config.yaml
norm_place: "pre"
norm_eps: 1e-05
init: "orth"
init_std_o: 0.0
lr_head: 0.012
warmup_steps: 415
train_tokens: 1742000000
steps: 6646
Each number is 128 + 24 x the weight over its row's rms, rounded and kept within 0 to 255. Layers, rows and columns count from 0. Numbers have three digits each. The size before them is the row's rms in percent of the matrix's.

# gate: layer 5 MLP gate, 960x640, rms 0.0394, rows 180-190, columns 560-639
# up: layer 5 MLP up, 960x640, rms 0.0439, rows 180-190, columns 560-639
# down: layer 5 MLP down (transposed), 960x640, rms 0.0395, rows 180-190, columns 560-639
gate180 101:080129154138126125167185165128153128119094089122115133081095151122101105118172163141141163145131107098125144122131109122121138141190140102122142162109138169109141130132129140136135101103132116144082145112144165163131119125112143171117155116
up180 098:135117124091106115117123103132095131115110086103139080110122179112125175121158083121163124127118096113158117131150098130112133138122156181145166201121090136117130103131112092134078105133090123124110126083099152136081128117193112119164122126
down180 099:159108118117147165086092138143106141194114158174065106128121105128097137143138105118147089093122153113133148154124139127115104126055159156093084095113109108134124132138142105113087108138091134102156129150132109120144117133133069112135123162
gate181 096:105105128156118143070148127123126103126087092126156115149109114124148162147067150145098103151121128125148147144125113104125130159114086132107133151108101182112128116115148086111134143082133102156097093124123117142167136138156096145191129130
up181 097:148158136128150110115115120147083133159129105083142104136118125143155156103127170126117121138152128141107133143153104139106091151130131174174156121108104158132145102121135123159160195155063124103099137157126103129154151101089099094156133159
down181 098:098105164150097159085137142122133131187130110155119064128159144080158181111143171153115108108082140119133110120128152147156127127114089086121121124135128151117167110127102144104125171112127137131105159115148135147135109117135132104182093126
gate182 104:132139126084097141120141101155146141142144143104140143103136124110137123124138103106178130130106085083137127179103116120093118061102138146178154111152126094158128147109144144133130083135131135142106135105104111101152145155158152116148118143
up182 105:138138109106106195164115138129160083157130119145112186143129096100127126141098136153152122118184102113109128141124118112125155081145108093159124087095148156151125186131201107077139127103135105139095111124136136150128137120125111125177120129
down182 106:150145091133164142134149140140117125056094126085124141164128105147128111117115086126093151135100124132175140153087125144136172126121129088142133100100119106099142171122124086071118116117128155139103072126183111103125121115110081120131155095
gate183 100:135134130161118166107119101114122133117139167171124138121141098113125124140144103118141113149144114152138144133156120067108160129141143120109146109080134125127168125105118143096116125142144125145133100114127152078111164129116157147151122130
up183 100:124115105105125121107139130142118126155141084137110124097087137137111138158174105136119075143118111118090133179150115135152129134099081154146102116130127128136114147135142122166116145129172140084159122103073128135123133134154138120075089109
down183 101:148148111137082119178148140139156092153116118112121124125155154125092124111110131106078144149151156123120123184136135135125153092087108100128101148154116164156081206128159143142129117114116161137106128132134122153170105113156122103102108153
gate184 100:106147130135163128088170127107128126087109078190116144161101123088041088175093154142123138143136133175144109163142126091176157180136147139108165126121114136139114134110139075122100103120122132166177119110141072171126108145149123129123126112
up184 094:140125144057161131109149106151090148116119126115102137149154119143121112092155077137158137119152090146156107110093102124115136137132122162117157112113138159142137117094158124097122125172096117167117114149153124113102118158143142100131103153
down184 096:152175070102074106088117133096124105118121106138113115132083109107122152141114132146169133136124157135126161137116115139132156138123107123136153127154118169100141158147134137138116139132169134099130119112100083161118100135114108132145142128
gate185 113:147139117085182156132111143120149111118160150136110100100151111158109102114170175147132150145135146133147178114085124129178121122153100134141144146157106114155152125151152138147078121104107146097153115103111125105162107146138104134158115114
up185 111:098144146098145116115135109160113113100120124130113119137118118135136102100138121159145133173142141125111136115120134151130165107171102114137159138134112100147163139124133108170112137125098151111149104123118118098146117160153160129178144110
down185 112:125114115100153155146126148123138154128137145100118122152101098141107101149160121163086111086145142154152163112141144169139087134104101138130137141137092110146146074107123131142119086163133105101156126163075110112128095151149142070151122110
gate186 100:156116151156075156146133087082178136182066154150138086133136150107124182115091144103149096106135122120121136103099111087136110094138134130107096144143148104120199148130137173071138129125149130113180131125124172097133129165094118117122103149
up186 096:119114125132145103123150104158131149136124125133135115110119110138149135107141115161146167119170139124089123159135111158158140107080113138174159139107118152190116099126137132155112120151141135133046094173121104158143107131108093123121107139
down186 100:163114119135097063119141125148094119146156078149138169061092145156125136106165108148088115115093088108138143153140141096100109154091116105136116133155098127150138123150100081116131142130108144085147134112125131094108138139107136128129128139
gate187 099:088143140134133136114111103122142142156172173107139090099114135130139152133092143120142116085143152117117144120147149115116153117077136113103119098106117140154122141095145126104141108122160141143133105153116092154112099110114106131105116094
up187 097:126116109152134134114200097098128159069120133125145141121125157187128141123067121119155117112092140132135120109119120122111137136104122134146127146118089116134143160136133128191167173124154144105134112149144094129189155120134118147188158125
down187 098:157115141138148101140153133090093134135105120139115138133112108120113105137092129128110142125113215104168165136119164130120129148120131178134153112121100134126146100127130123106121138156113138142110163150131132142153077151114124103162133198
gate188 103:173125150124138142094123101151124173084124123100126125125124131151115140111153129155144100115116121077127112151130076155150162100105121168113157116167112127140116113142118083156117139142115172111145177141148153148172146200144132114135149104
up188 102:121097132120105149097113120128108163139137085120126116142142122168083132142142103090144152139177111092180152128116124142124075128130134143111108142124121124161147137129119167110085118151159153154096136165116140106128139096105187113121123146
down188 102:119134132159089121119136140166113135139114079164090135121143160107148084142152097131129131081139120109149124136145116136158129134133172107123150127089117108120109115171130143148109130120116131120123166112114139153142112177115145130122178084
gate189 103:142097146144087169148112153117124138136152153146160163127137091102146123160125140076140120119124135152128154159104105126166100154123107119195111131114153103140151133104095075113139108119108132120182133129122100170070107123096126173135139136
up189 098:164103098130123101113128152157106121153153149131142147143168156138132128135081137155112132123145104144171132156120159120143138051146176150118083131097178112138183093137118140159146091133135108110133105156148147106124090152102137107123123126
down189 101:128135149141069116150137125140109174158148162075112124132141094124143103133110144164090132110126112104202106113102092174109117098113111136114130153145143125157113136153108133158150145116120097096120108141154130106113158159102094137086138132
gate190 110:126143123118126157134162114106071141129164158099123150126119104171139151171114153150180153154179117081114138115144140146150127121141120150163111141133121143149093112116093155129118110141144064125138139125133102192136105110168105126160099157
up190 106:077126099157108129127138161099110117133140105161128141138189145117139073097144077138146109118109150123130151119153133113092159105115177137124161148097075135139126173152088087113165112155128117171112158088125152100131128128126101103115153088
down190 107:085086124155119131153184110141126173127076172159131104151151115180127141089115175179130153133118146151147122132095130094136104123134125154141127130129153146129127139099101133104177154139136152119082126147140145103175151151121107117119122172